Each number is 128 + 32 x the weight over the matrix's rms, rounded and kept within 0 to 255. Layers, rows and columns count from 0. Numbers have three digits each.

# o: layer 4 attention output (transposed), 32x64, rms 0.178, rows 22-31, columns 0-63
# v: layer 4 attention value, 32x64, rms 0.18, rows 23-31, columns 0-63
# gate: layer 4 MLP gate, 192x64, rms 0.187, rows 0-60, columns 0-63
# up: layer 4 MLP up, 192x64, rms 0.169, rows 0-59, columns 0-63
# down: layer 4 MLP down (transposed), 192x64, rms 0.163, rows 0-59, columns 0-63
o22:111099064093129118114144115145122155122080110142128119136150164134123206152144123106172150143202097158127128109116121113167147097109199103090145185096150166131093200093118096162096091065111172
v23:108134152144152153135121108128149157117082136086063125114144164063107068122145089134103201170113118129067151191143119209129101132142183111200129164135089127169104116106082162159131120122132210
o23:194131182182140157087131162102125155116115180113093117102161148096111083153085101160112149155142147062127174132162054179112086086109148122192128133148134093130125070128175153182182083139130164
v24:138171152137127188103145148102123114168147143115107125125131098157124169125122138144109131119094106139114079135129155152158121201117187133169131155147116115181128155074082123067126120132154107
o24:179166174160143146113121106096119114114194166167126135125117123141117086110108097179143134110138153089156091106141128132086114158119123147167156145150176120140125117159136144087206058141115107
v25:141123131167115068107102168114159144124128158104132139098116134149106070075150132122125123169130155133183140115133118112091117124168065114188116173119128120138120067210159127182109126104117191
o25:111136091161073136140130166148113170186093118116144137083150161154144125119148188136104106163118101139155154149133125114158101090115086100109069161142086136089139139103137123160034172110170194
v26:131164078115116139077131139158145121097059090093154133165058125124108178156139081099194136119166113135131121100130074149150125094107156132117107118078135119146088169112118121168132060183114144
o26:109177147149129149168087152139179108129115109144113136163077116122118140177181040119169112111157117140115145107141109150147107057137188085069142137080140158085107141168146132128134088175135146
v27:158132141142153130111128112112129095115122149114115154107127029166197147101089132110124121151115112151125114076143139085117135145115176153169169215119164142142085061137109197114119136130129146
o27:156190145165137133154129155074114153102142110131136148120101106129190114113146171159105124105155107087172090071154148121133145075109125176143101169164156201126107121152165169100142103112133176
v28:125124187121121153129103178146136127156139158076121125127179154125140130098182088129179167132117148142112129163118143162117204113148129201159101120105172096162081147130084129113138150170127149
o28:120119214165112151108092178128175149139188113109119128105156165141102114128095099156119151128179144105163138154143142134117130133140103115136126096143119125096109117157186148120183131168135159
v29:118131074132124117052086192158113182128143097086111172127075080123134088137188071125141143134162131090089095082125139149156155133146144089120137111093146148187106145149113160191149150173141101
o29:140167139139121133090100203144104135171172128105087160104123113159115108152173102142129085109163124049072136089155123127121154059114142082142165094095132166134148151156150102187145150183175120
v30:098159069055157113120154094145210112152093102130137187143142174203192148148117143130129082129103122120114196133130176141125171128127187085053137085110145119100156095129173215125120169089132151
o30:152135091062164091073133129111255086101064102111145147149101147160206123095095141160160119109122127080106126095132128100098171118114138118119149073135167086144167076182164160138114098111121117
v31:120110135206110098081167109117156163097123129125171127137179130209138122131083179129129160156098096136124171171138147109144058175157163083102132143110130160067157084206180092137105127111119155
o31:171128078103133092086185068118113102106089146135165130163168126193165138107138183156158106138090118139125138150139129115160083127129148146090092111074147148091174152140104092162038128131098153
gate0:136142117040095099114211086103107157159138118079125092134139141139107119135157176074110143114172113098135171072134040158095152140099124112124069132102124107124140114097134064081143166127123109
up0:082125123120070125098128095109124115200112099087132089090076146160156095145123160089121126097145092118147068134124158099129117127079061204122107112108125125137066171113085090171106168107138219
down0:107129062166126134131104202112111118054074140152194163118125128105196152106071090183177203170109131177090126137088181112148133104141189106100137164166120133126157132151163134131105088132121168
gate1:185107154101085152110173111120185175125164122137115138206089130089157126124107139125166141177117093083091083138130106123112170119134102142187136070201169158139124167108152095130135131092139100
up1:051117154112054179136107116107154122140102099131141090133093145094079130131119125122123085184074129127125126134151116099162125099097193153130106120125115148104092115127151075192117170103162176
down1:122075119135075105115115069126110089127137135181124092111141129101122142097147144106104045124177154143138190160117154140133113127114131141119164146153131150132098078094109140122007139145148140
gate2:078175108142174096152154161143145113106097183140119162117181105108108092136207122121087126119184079126090158169095167122140155152144121120081112135144159072153093112106169147176126195086125053
up2:101100094089042144143162148191183183108135123112169124112078152115114107148073147106104139094128113132150079141121070119121116141144065145188066113183151128163113147120119123118144106131080113
down2:175061117092099110150183144127085124144123092102131098146122096104118188081119102141131138063129115190148186097125091101140165141058118167171073092112126119093161188145082094112096109117137161
gate3:163103185093131146162120111090159119141170152107104201125156083132139091099112069118135128058135123094134079147090104104097148157159145126158120101115188084169103090126145172145183104081128132
up3:168176101145158185217091069114080148194087137170072082149103158124093124129100132152171099149185126116153111108149154102171128062164081155100098129132141106155143177214161125115119140124167113
down3:122169120148164121081205153103054143162021125161101098132091163133108140116058147101164171086170129108133142095208115122110090163160086137167077085166140112162084141153146129146090175121132141
gate4:131163150110144131136163152072106085110152135148136142143166064089142141118152117146134118141116149113074096150057156151112122175081160097119129136153101155070103132148166152146121101171139165
up4:092128075098106135159112123138170132148122146111087107116170143208129099131121151123137121085137130168169135089153066153159092065150105170156155120145176108156165164104092108122105080134102142
down4:115141154133133189154139126128160069128146107103116129118124147161143122094151123109079116093088095120133159127150113156041168103173126093156148157091137149125113123085110084178159120108143162
gate5:103137090118102119076171106179143141107141061087138130141143087098121135157208117116113127130144091136144126146119118205101049157147134175118170149125146125155140140127154170146120179106128160
up5:164146129139123104118185130095167142047144167133123142132128106136083136152160087158183169101103166156185104094164093112104156138120086128144177067109184093107179177151168144128125107167120068
down5:131135156111135165060090108150198137102167197098146075139164117116111149095125135128121153096131115114110152130174126171107083147144113134136142120126052170165108043162107097107087146051125147
gate6:114175208092135201140210186153128156116079116161119152132142158103203151102138081072130096094146030136098138087145085141097098138166075078107097075144163196113189199091096115124154128103103111
up6:106132149208083135178133147174151143130107120170089148154095096146204106073045127194079080193182056160123121136108142147102103106162109075108078134027113208140127118139120108143114103149147165
down6:067086159100103147050147124132203145136144100118141139171154120113070171100078121071119118138074134099104126139200153102104155150161134169138165177158124151134128130144149091178048068105066104
gate7:105134114110106123211172072088119099126146063133158135110176135115158128107102137156153101091100094149123134109104117148141134163157109122106125147116089147156166103097204063111154178070132177
up7:102128125087093121102133056078073084071186135128112149138164090153136109112082157107141088159122134189133138157129175118132065101087136125152118117119143182145115089173132164087133161162110152
down7:089151079117073137096133169102086165135141103160123156111099124101079108156115095114085119181139139126116127073092147122159058087106144140107090098097120120166167206127167181162136103157107118
gate8:134120137086121173125110152107124082077180176137144108117144117095180187110113160127105107146124120117111174164131140142098115118188134170098118143109110144104127085104123096126151189172124108
up8:114169054117089125122171085136120112162123092094161133101069081153087098160154194099144167146145101160116107124183121095075162151116138166135094087113116119155135159133137104089131128132149144
down8:113113087148114090152169075120142147159093060139092110135080134119120134136191118110118149090153177174109107179094116139184140171107157112158170125139112151150106135149123090134108103044155157
gate9:183109117117139101124110129124182120155070111094119130161155158131184080107102094098116146133163075073113140088094124113134106174087091098146117150061167133159113091132097080147144134156128113
up9:104147140163095103116096101144131105141124116179160118125100104150077125051167104134110200164141143120149136133157106133116156122137139118125179173093190084159133101147123101073101071124118108
down9:180134103113138133119116128175085182116092133141164130146145104124180158076165159148095130138148174116067157176090169116053142116136134075145167147144094119156173115116145098156088155128115138
gate10:115155144127174084162086132087099170163149164109081145150107123152171112073130111064136148104061127135145120074140115111138147170110086142119130080167075089125127136123146121092149096094141206
up10:089100124075107121126132140185136107118097075143157116097097137092175183163111150178074174109141134135169132147086163153136150064165138176100147130093138114151083148167150151115118190136128117
down10:210131130078101168124138160105139148142110121101167137148129147109099140158122138151113117131087163113142167122149159140035172112112143104141138134069112106146112161120165132109168143095145114
gate11:191124114104072072106173098137096154119115117109094140124161121113065099165169195128127181167137131159102177121135141087157097145152096100153082117097137138154134180149131125123134177094145115
up11:148101181109104064133136134147122063115100177113130147128159107070132143180115081102058145171078180064110160107100075068155120128142112085163128103135124176101122115089156117084131134120109153
down11:183077088103130115135116087137112161124141101137134148123126135158070158183133114143109138118174152142216201129127188158121117207137149086124130154124194098128133150119138152148189132144179121
gate12:107111118116152167128136178086153088075118149136082094162194124101101100103110074099136124104179200096103159151110098088146137188102083103135102134145145139168090124145130154139169124149181168
up12:125145103093125108143079113110148110108134195167116163131166086152103143140119080086065116091116107123065143136107157100112125180080168143108158049101164062076120121139149198099158139129082097
down12:101116101127107150162115148130164119119084154186099113166181071137084126130068074091070113117128127134093130154139192096129101125126043168095141159055119177098126094141098192152097111188185112
gate13:186113124102168101184150117103146090079151139117108145076137106102108144129093096083179110146165144090156124158089070115174099170174139142157137111171106120127143084090111157078169124130144162
up13:135133135137174130144134171169208135173160104161131131101143133181102088148120157128139114091161131105118129182125073194124141103074128101104119139141119121120146179102148099091140136120152213
down13:128103142151148124122079040076157118137102113158170118182152126131100151108144150083095161134096128110071109114080088143129167096117123141120152105080122075175129132167121071155079134105124100
gate14:167070105157127125122131167105083087111113073131126177098166128120108107083129196108182125156116135131123093208114159157093149170084129187073139144089166078125139222104102134153127130129139200
up14:149145157071055128120095144114118138110128074142132129137145086086097202125143117104183133112130139178125122138203173129110124189135139109109081137188157145127153095175101115195094097043120075
down14:095151124205134130109139135149120139140162097125115191164088101083149042167132160195139109149145118173127130153075105134034091143049150114089128090158169109108122168208082092134089107114135109
gate15:102127113115121133130188093085156119116221150136091171141163156048132098095127120130137138128158133072145100112102157153122154091108108200137139153164110130147117113084155157085125086165173092
up15:132131152042167089115112140177115120170121118129178122117166161133065098087127064105063118121063079151070117144112126130163060149108130144134134102159150118162088117092135131170131159141128155
down15:094098137164147099138111099132096124114152119143106146116125190158095098136134133076126118122167179129124198092151125108095105099123145105140094116136106108091098074144147105148242169100122149
gate16:193152066109137131118127126095113146178089124131068166180144115134114124131114089133096086187162118127149110103169090173149182114169168139125174097043150114113138161152164154117155118153157151
up16:097057175085129144097145133083104141147130181159144135092100202169131125155192160107129129137086116098135163149105093121139109074109079143114098133189072105128153140095099112157113184084128169
down16:135122177123081160116128131147120149125172129135187070109122139133171143136136129116183107096092114141044134162138102105131091152093137195113107121134063094120110104135104118113225122110141117
gate17:091175132146129099126090109167183138117138121135172168125130134154102101130133078109079151112141136144104137118130110162094169156141123108161071110195145130151112086182126157060197123154132051
up17:129102188125125166099155156090155212103134099054104142131120118150180110185129156084156123117165114108170095156118131096157112121105130143109145134150140127143135191098147117123066142140144099
down17:139124144149126119181135118148123126138166121127155110125079109115126113132156135193144184145063157132066110081111139160134119139137175095187110096088123146133094101202150131122209159136124113
gate18:118141171183084138132129130085160179149141087154127181128070085118208113119081117128119168115127075137138129060145096143075131190139141122179077128194140118163069096146192097111177161132131111
up18:111203139182117120165174149134152173111113118195146151127128123152172125078081177165147121125146147097170234113118088161125050105173090147150110113179116161127148160064155113151118121132090175
down18:120117095093196152128108122128119107152090118090131046154194107107099134090074130106056115153069085127174105168082144148179148132074095106135160121152134086086119165095087117161095056128109140
gate19:124114160172143142135149098081190116088162178101122153160115083074134076104141110111135158154140142123125136080154108154108120180142125129162105135108189136102164116102114180140147107124167141
up19:081084147177121188141160088112139141135129160132132198149136133077122148142134147092133104153083103131150107078145128066155158159133197138147113070147167128124123139091166138082116134079138150
down19:103105135147110131143105104096151179155138138165126154133092137100069089099115133104097113134126112146117129134149168126191109152144163044156143093130084122151152097166116190132032107126101132
gate20:157138135094091132126116112181119144087133087103135142145082185104160132135101125080134119152112055153112111107093152094147097088149145113129049193148081153123149159077088136122135084111161094
up20:187144112153110134132161055083141096114138147169117149111124155162113081112175140153113171179101158108159137081084117117126126161110135113135106154140161083142146111140128213217131168104138121
down20:148125140167103127086098157182104145074104090111159104121108154088095079135118118073139157071141117139146155127110174109172090064164127128119097142135121079093138187139126133081165178145128073
gate21:098135131137128151139127150124146098131142105088047132137108113084157177061106092159102158123151200134141122184059154111114177116106112136080135104121085168085105131175148106177156147111149172
up21:134093137177144140124078126147156143140155161097144110116157116092105104109070118175118166091123133148111148167072120107148159144114083128150174115122126123138242113185103076209125152086116133
down21:124137126164136147105126086194117154166080064125162137084099124099094061122054107144154099132139117087187108142111109140193140150096164175106120132133130139147151102220115071142081157097105166
gate22:160132086082111147156140141066076166190110097131155128126114092120147168109120160077146163100081109153140122084119131109140163122135196108117143103110072131156175158075139080154135159138158138
up22:191138057122204071113111142079110168154153133181124128134093116138127159135078126134176131162138196104131133109142086103139133121143146168176140132138152132072167129162088132192133096160136151
down22:111154127138165148178122117170139173103115143099153190107131128102133123127122097089165113107184093080117167187110074122125117092142038131127131171101128136118132086127125102110100160140060114
gate23:163136140157123111116126148047208106081164181089101133127095123167135125074076134107162146114166141101135097096140162142134132127151121136190174132181187104150192059140183163148197079144156098
up23:159138093054128122117169127112108163194129134100109119153136160126122143205102178147148060125055139087153160172122171161184176140142137142142113139117120118167161152064147097131091088157180094
down23:098141094090073103141062131106137135148097090200155128152135164091145135085135144113173139132146090135171132133178178108135122133194111096128173087130160118080154130123170139140221059116157149
gate24:140098128147117101164185087155124124110125107106102136099080145094169102173126125102190186119139133158101109101104157121161090116130126173076125146124179179124116159084096049177168165219102143
up24:085171131179089094134071116069203173111153111073101080158089098150117119112105124125185127156164140141120131117175103099125121133093147059095161112116153147130098137138197135145139072151152066
down24:173153132144124074152107089120097104091033119165060114135162177108110130146218103166145105120114145145112112129105161138189129095122112164162132076080113109136131142161084102123082133174156065
gate25:085049102190192136165152177027105124058112161157056140141120170117153098139124142095143135127108089161121120176070108182111116113114114102133157157144098068142139145124137083137132110134147180
up25:189155147161140163104149123145124157119125083090132130142148120121153136161183108126173128178168119117126131092125100112133082158205180131109129157126177147070105107145103139068140161125131122
down25:112109116152115124144131142098156093121144077142093161123172141052117108106216130125106163137153117133153160113115167117126115161121134128111102186118124122106153063120137130168183151156053129
gate26:090148142203094137122138137110158173165193179091139132148127157125095149109122152082147180091082067111076046129126095124047202107158147117064051122164150138107076120117142049123102113103119043
up26:158115099068100159104091182162090105084117118159134093175113148172141087121107095153078165141125127188195168131128171136163135173096091149183183115145101179146183063163174130131127105143176184
down26:127119101138133112180145103140099127158182168136099116098091105169105125138168111143177147122119124166128141131104106111024114055123188173105086131102127063110090158128122178104181176130113083
gate27:130178135113121110164177120099117169121091060061139205109177108082124109164170118143152153137130138121104152112081161127111096132118157194151098185131172085121095113141195137168141098148119114
up27:105162143098118047108186076130124140131154041094186161117152156073094115199174118156181181148136130158108151152067122097140163125137138135150105109135124113142114094080201131122144108133113096
down27:088125108168149137117171102181147167118162135129197204071120171129138104126111121193127132118127155101138098123139155155217110092118161147124145116133103085112123108124112153133081116124159090
gate28:115160167022127060161130139115177122125114092116100116195142110165124095061122064118151125100113113126061087138160126132064135104117110128162125171124148125143139123122193142155169128148115143
up28:188138123136117143135148140202132110102144143146102124071160123097158138255140147130101151125194137189120114191135154075142136140145099122138144130117098128118121134120157136126155110125127168
down28:164197139080083156156166136132159129124072084114098114138157145147150146120163095090110124111101168146118130167151109123188108156138138124178096138120094128131124113097135194120163096143171116
gate29:107058128100108098135090175149122139108207128145155186132098119108121071094140126090164076141122123118162090109072116138118125112219088109143119088172086111098140107157155096111116110097137155
up29:067089101093113142112112088192101132125138102148223145123063166134129143170128138112094115118099106134180118114143140149101183092107114104098055136131109196136222118134116176119120165088098098
down29:194157127129127135068143133080170122128147128126081100151113195167123118147169073112163130089171145083143140135182111113093121169092087160120110165114170121189135117101173095093062121183186159
gate30:142185150057133157103136163084122119155178103095111136169137122084154088136168100067157122120107135099158131144116118068091111163143149117141153126114163143129070154129157114181144200077120148
up30:113123176123163114127092100101073169121129149177102159136163069146173091154138102116196113116132139117172176072108132072105068147119194165142182113111127076099117110082146077139130152092086148
down30:122119127130115155103111051165096185133117122139105164085150128126113150075083117136143120170091122101142134124150109126132100151077099118101150127172132117087073071185063166192144142143085172
gate31:167095154133139110119108049152109165111179130083066210111123131171131098104133087119153076133152134122118161090151147161147148098129136142158100115134111133170140111108182156121153163110151094
up31:167112114138132140104153106154136153138128169145118177135142133187086100092104080136190118114164142159158161100114094146168114158186201147145092166153136129106170130157137138148098125142149182
down31:069089129149095168158116112126157129125097173149127107090104138102152131078099142113122184167132107143126119139146120119216097126167110130139125127137165118096147127124146090114042087099134144
gate32:155140151125131122108138127138234179155121068041073183150129112148176086101087101116122094109093086106103116108112123129090119146102097146189101117098140161068100182137141113127176111118166158
up32:119069077138159112157173106151132064123097126135081114110138111107119103087185095110108151113095167160088174187142164140161081189118103065172129174118124154084174105082111097186146081104120152
down32:098109108169159089080150186104230142130097139117075155096140189123121134142166077050096093104099163160144125185169111148147151089097164116188118139082123155096153163074112146111098141168140167
gate33:078141107103088121137175104126097139166048115099135132089176136112157190080156108105121089085149145182121144160132108119118168093103122124136121130137092169118144147088132164125127140074148123
up33:091127161095096141147132119123123139143130080113127090172101192141049143148162213108055127168167121166100182174115129108144135158110162071128103171145112099161103089131100079094155160186176072
down33:158091126093177141088151150105136124116128165124087087148172090117168188094121105112140134127071141133171067115188120111218108106127125105107086152085085173135123169100150187158147059078202138
gate34:122088156137153148096125094123102125064178099078138138130068133078147144075142133123107121107142112134124168101121136123102129211156148160157139138109169126160143120108160201115150117065145076
up34:166094137155089125161131165188112102182153117111116125156110122162113181128195103108130187145158148192169109129161094101125117106165124158176187090203163090076149103104164133089105105103144141
down34:154148159080109086136141157125167172101054116146072080103128095129122141102084138155131182132112120134129085158069096179107128122107168110095020138166159130180118074154098085130120134124165164
gate35:149107155123133104131137117069122111106144152111122119112155109143139195120177195116151085158111100147156109141114157163079162103101125219077099074110152075119115160107112114152139090147129019
up35:173121163156145100162131096109171079079176083157097151187085131137071096053098146121130161107117140089116051110089122135146106131145122119128180111160124097180141104182143156099132102108139115
down35:087121126097151162118123137125173098168145182126152156156126093151113148168092184098111077105137161127164137139178115133142141148128097197142091050120123107114154112070171063134133106143127058
gate36:095135093091078101147129137084117117122136140156093118175209170076143142101119099107121165118071131141087157103123101128140136179128096131092118042185096123132161135150167107129099075098144166
up36:138100130143098106086153122168071143055074109149087173144148166159122187157197147128137176152123128100151103161143094121162157112081139139139187137153119101114105162111101170142084116146095166
down36:167121123153195090164146139117157111156176116115128144144127097173121082151129093126129097080146158129101095128103109140094077108078118114158148185102214175096051148081137167139139195100146135
gate37:139171147109087087185192075143135135106104161102101128097118095096113121085153086104155126115134108164130135091121046072089128122094091160113115134100141097127108099098132114135198123077109143
up37:156173113100141113162064082138118214104198151112132140101100100140130135117125095109165096121109124075203148128070118085171111074111146142111155173087128109074118105126138141230136124105087077
down37:111202208149138112101117100173110118125201117108084124101163084085069151098080138104144119108210109074137133122082164127096171102147153087148127117098105106118107092179101229129137110102093123
gate38:110150104161098162167111085077174125132163147139142132106083078103086147089204119063126061125152112133173184193133112089112130146184126156180123142161078110144103095068107134103186144174135125
up38:092124073125138136202107110111208106123183094181043173169117139148101190157148140131152119097156098115151108148099145107117120169147162087129151130158149164161149090134137105151138064124126091
down38:130110135110140185075088108081137163118097148096128100137134136124115175108138166167099083147164130075194164148098126068142172126150125100072138115189094120104075129115112158174131087191152072
gate39:117074133131163132189129124072072137151111172119072134107172133127187123091180144130113109107159127152107140143083162077142164152159135121105117173158099085078160109139082152176133130145122107
up39:194126119125110128164114136164142089116118117096190121131124083115086129156071132091146125121115172096122145102137082164069110120081114140154172120095111125148127102085182129116173119073126137
down39:178105145160164125113119136086095050127131137095141115159172076114141151114147113114085118110164192165160136099144143114010152096092116120160102080080103123132122123130162128145129152095120142
gate40:135147112105142131136105067123090122091161091067112106147110148157141073053102088132146132164161149084068056115130136164094137102114143151143132122149149169120172108171158155104185157155189081
up40:169112125110151135149102090181104083143135149140151187133066087115125127107166131095114117140202136147184174191116099163122148181135132124114182171115131088233099157156116132100121127094123094
down40:100088169157161195135154070170129094151131093098070160098137163123109136097176118081057117135134129152156135113185080137142200189124143101157070185122117154116140122101159110175160145101112129
gate41:106142136157138131133130099136167129140150119086118116162117177176184095132127103129127120133184095151142117056131160111117142124122147076096112151171177131153160067116188121130145137095131108
up41:110150114114144125172127177090092086151104147128085102163143153127146131101174152163088139156097126126123140110120180152159175127136122133193158144131093110144122097138094148077153153125123091
down41:132199131119125139100084158139160113094153116125126163133082167139176096114154183112097124123170102152159119167122129152081168108126120142180076167154143139121159145124152130085092185146101134
gate42:147149088154150181195097165084146111162096144130162111127176160165141173119126075138090120115108106130119119129075092079092104181136100140139085166113120076120126142145139119108214161103086144
up42:153151120135223092126108071136173102166102098150138129103172197180105115131102097167080151134112125071088124108074154090141104202148087105155106127158107105144138138195149129175134094110081098
down42:093204090202200115125112075107152109124096096192150120094116182172059149135083102149166117160138094133140155134130096111167130149120073126124098133146139097181137076194106095142074109131083124
gate43:125148118141098143176132123137109118176111159108155140108185100138138104146110097147141086089128099137179145096120118187108114129210116119085146129180118142136156128160137098134120092141212130
up43:145086130102116120078128083095111132166102127123169093145162123123154160133177135115086136100076126130135123145108133108118124055142124128069134154149134133134162070097045142149132184121090164
down43:128112160168109146114149078070166169149146143143136155109151147135139088147165132176150148105157137103134136133186088051068122082112123143133189112141159165145108084116200083133159121161129172
gate44:126120082168117109137194158104092080066076129130087159098139087124165122136113083121113136070138147120133102136107075128124056118155058142096165138069203095119116140112129111173128090151091160
up44:156106171129154155089071102077165166169126138101113100145188122145117107140130144131174136165103085157152156080170142106112108092137217126148081080105106104124171124162128102091132170087201113
down44:098101096119150164114138105129166180102062144159094153125156106091158122125136107127096171101073112127156131109143119138079137147147113120115124178058110119098132152116164135095194181158073113
gate45:129126132153102186112122127166170111132116205142162135165142123115153141084159109108103100083175116139067144096140102078084101153128080137149071093148162174076098175148103136168164138138123113
up45:103171142057160092098106109096091092136193103145149085103101128167121117142134140092119104104069135121165143137077120159142193140144131091118149109091118081190130069094162104127146072109125139
down45:140159146136172120120101132126081158152115166172131138107134120117180132098120137120066108118126085162098098138132082142079120083163096131121127087127148105071095140127121067123148127105138168
gate46:208118124132099088155131087157102178123097171128096150191124067110133084103134098139101117092181073184105088118127090141107154126107117136152130202101116148112125158144183130120150101142152080
up46:179116173121118127116121074157152138143084139174128099145116115102090135122094100159106124110149089132108107097170151188146096091144109157138165143097147151134131110130130129090125070120162089
down46:133100177138142115105103050100121156113092106140158142126104122162048123145127102108137157098142158128170113106142142143195111113132082106127124123137121143125140143113090131123042122129141084
gate47:165159133061077133070101102142132126142136216097197121106121128145089134110183155110140108074134158130181129091105078133114180125091144174174109135093109131091094139127138103156113117130119147
up47:134113040147077104132135091134138130131108063186078158103126089096099147088079079164112157131093124135122073106165136125177061107104127116140133066126141161163162144112115085091124123112159153
down47:149152207106146115124142145129126069146188120075118072124180115149163112153122130142140142093141107146122146142090167162075146155154122110108107155122093123125088142108154163136201137092071161
gate48:125084080126140124164126137118091136120044080105089123168090116121113103141131181039078105146176104126104216130117159093168109157142172135095113165177087096145076140143111113131140140053178117
up48:180134144127125144144092162109144117091155169163159103177123128087114083108109128160180155123184187129167150110108123142169056147128127198146163059100147117181136139171075171086082126108115141
down48:154164136166155113118084078150114123150151127154164139181143133116097149110124186134175118147132143102106145075118149118094187172101099190124110113138150091105153150094094057139089172158047154
gate49:093130149131093131148196144077083137112150126133118156209126121130134221176173149126084109126088136153144132171104118071072100111136110133059093121104112155090065136113158139162134148124164105
up49:119129148154120163165073153143115148168176154108097123122148100123029078133155085134152091136118082207111165182131142134126044139216164122142138106172142154131099187133133129148160154109132128
down49:153100152099114194124124137123124089189119082182129180155126083176120142147127133181190045147070184116125123156192130112145123107165126154063130109141151176107059132148144124103096153111171140
gate50:164140127114134090094144148120130181160118161140159176127041166126137062130153131113108118151159119146141133082107129159108159086172097214146092166031126067118082134156143112147107143174128139
up50:147139135091130130128122048153084132133078139156171198101116171100154091172141096145098125097166123145154048101068179141123134116181093218088096125098196123102094132104134110134133150141100109
down50:082086123148125164118148156107179175134170118128114099104149113169116190123080139114141146128117139104126153124155097092171100157099141089152118118133112139095141096154116125121024118095133113
gate51:138098070118104092156164091098156136121036090115118118096191128143109153111151127140096088135085119173112098120138131130060148099151147151155147102078111114129159132074105137138155112081134156
up51:171089158116111159109200141105086092123145231096106129178067205090127099090131115140130143128096139116117094099134139141147139180171148144167142101138170097096118118184058126111137108122174119
down51:193095113119082165158116126102133098158091143055101119103109114178126076063181090091145112101069165157184039130183104100141153109109105149116075081070130143133141140138147115102123087102124096
gate52:087136079122080095169148139132123075108090114115111132098132126121103100181102112125154156136169097136098161131198062104108101106101138113110140117120100108088126165164120056084103162131133154
up52:123210083110123118136081166080197100116118117124111145075116069167034120108103094124124114134103094149096116129144157089116138122160095089179136128101105150111093087121151136105118100135125136
down52:138049216055116161156134129136075136103107148145119189167131181128127121138122125120083178124116187114180123125103084118152142144111125159131131148125157152119139105184109132137137166153155096
gate53:178101106188137164084149103115207174176119120089155126106136126085133166095187122113101090128128166113127119096139092082136137216131151107122104108103152117106126159109124100121172118115161110
up53:103103134141109136157176158128135128153109149093078107073151078140110129193194090118106105136196155070102096070147079106120174166115103159080117168143127173122179107108172135117124207122187129
down53:194134129107171137102143174152139120068114145161120159204156124173072130080119155091181124180094152179087177102168118166129122180120165095146106127146153136086103106129133112166234091145203108
gate54:162194036105117064134155108161113134114142163136065195166079112105138100105139097140073110115139111152087130143125123167132151149131122122157079166091125064118177122148134117133160153123151133
up54:102090130137071162148099156125127094167093085117151082107181103154128146105145116109130094108146137154106166106090123087064152127081166181154161150156132201098117156121160140169166143146107145
down54:149087092072116149159129149112127114156099126122129133170135076122157142104127112154111109165088076162071105131107114127040132128108158156089141176124076163146113154157109124179217126108136149
gate55:104159065080051107137169171142098142144131108082162103168188107139057085119126139098153062111145109199121128121147126071118167126114124125072074128106112134099158202073140104094141123068136117
up55:065121141090088097111107045087135130141156104143185086101075173096119139122134083126140119086120138138142167160153134083102129150166155131126150118133182107099069123130113120119149161131171076
down55:133153136109129157133145175186133145160113146104104171169143072054141120120145124160196083109089097132131139129086116180115115135123118098134057141107118186143145136122132075161158064086112141
gate56:145109114147156132157104066159139167122066130106181164091082136089123131114103054125092150072116099084103106134149102151107136149168145208176115166117148184139138138096176148153152216169109114
up56:161126031129151164145162082093142118123160165094172149109200129077100145113086121165137093160099089134090096100143110160134134108191119087102152090108129106081120180168114174107135068153156145
down56:130194151163082126149159098146160151161132167064097150095115125121137126163130119139114116097093125129164183112179137113114150198110124148149120188136144109134099166183169139072044177132167103
gate57:117112097140136135147123128103170092153113162134085142169139072146160119070121108059160160129114141149141137132117083075149084110098157146121128157130162115071126170080078129171123208168112178
up57:130165113129064143085079127125178163087154117135113058149061183091139112103097174085144135152157123131158134165119070115160090125102158138136161141159124121210101170130151116083097110177143135
down57:139151092102154161057128085162055188101057126120125108143090148123170159180116179144101103102181131150120155129123128122178165095108099204133096043140112128155130151120089124096107101143141093
gate58:144102104111179203118112165107158162167122138131128161146130128123150114147099108162168168158122135082132122073137125155138112178151113094168123128151113179125137085151134135113196108124143092
up58:138141120113109114169138149130141148162097132079158151172118135134199081168098144165112129114161090141075183165079125180161113138114100131153119111165090136133106091110123091110138150176102127
down58:134155131102156098130062160129149118108144096135131092163107145091085133123116152047093092120126101141160124104134100132124197100120124118142117133151121103138157083133205138080080091139125076
gate59:129099172085116140119144099147162067162099147081133128159161068164142174029078119069107180106093090113115092109087094131104133139116138141137164085146108112165149122093188115117146155066175118
up59:119119223087143141101105048111122091106137136134170131146079132092076143081112136106155123165092112117167123163078119135119150085135097110101148099133132144167166135118145099148083117082102080
down59:123120142124163102082114061134097158140128135182103114062123103099089106150111135176140079161129107119200158098110145160170162087054145155120126137129122111106119009137131172111091175154099119
gate60:127120121121161083122122128099144099149092159132079124161201088125143177110124114129111101157151133096149128123168129099121157231143136115113094175089172125146161129125185201142147126139138091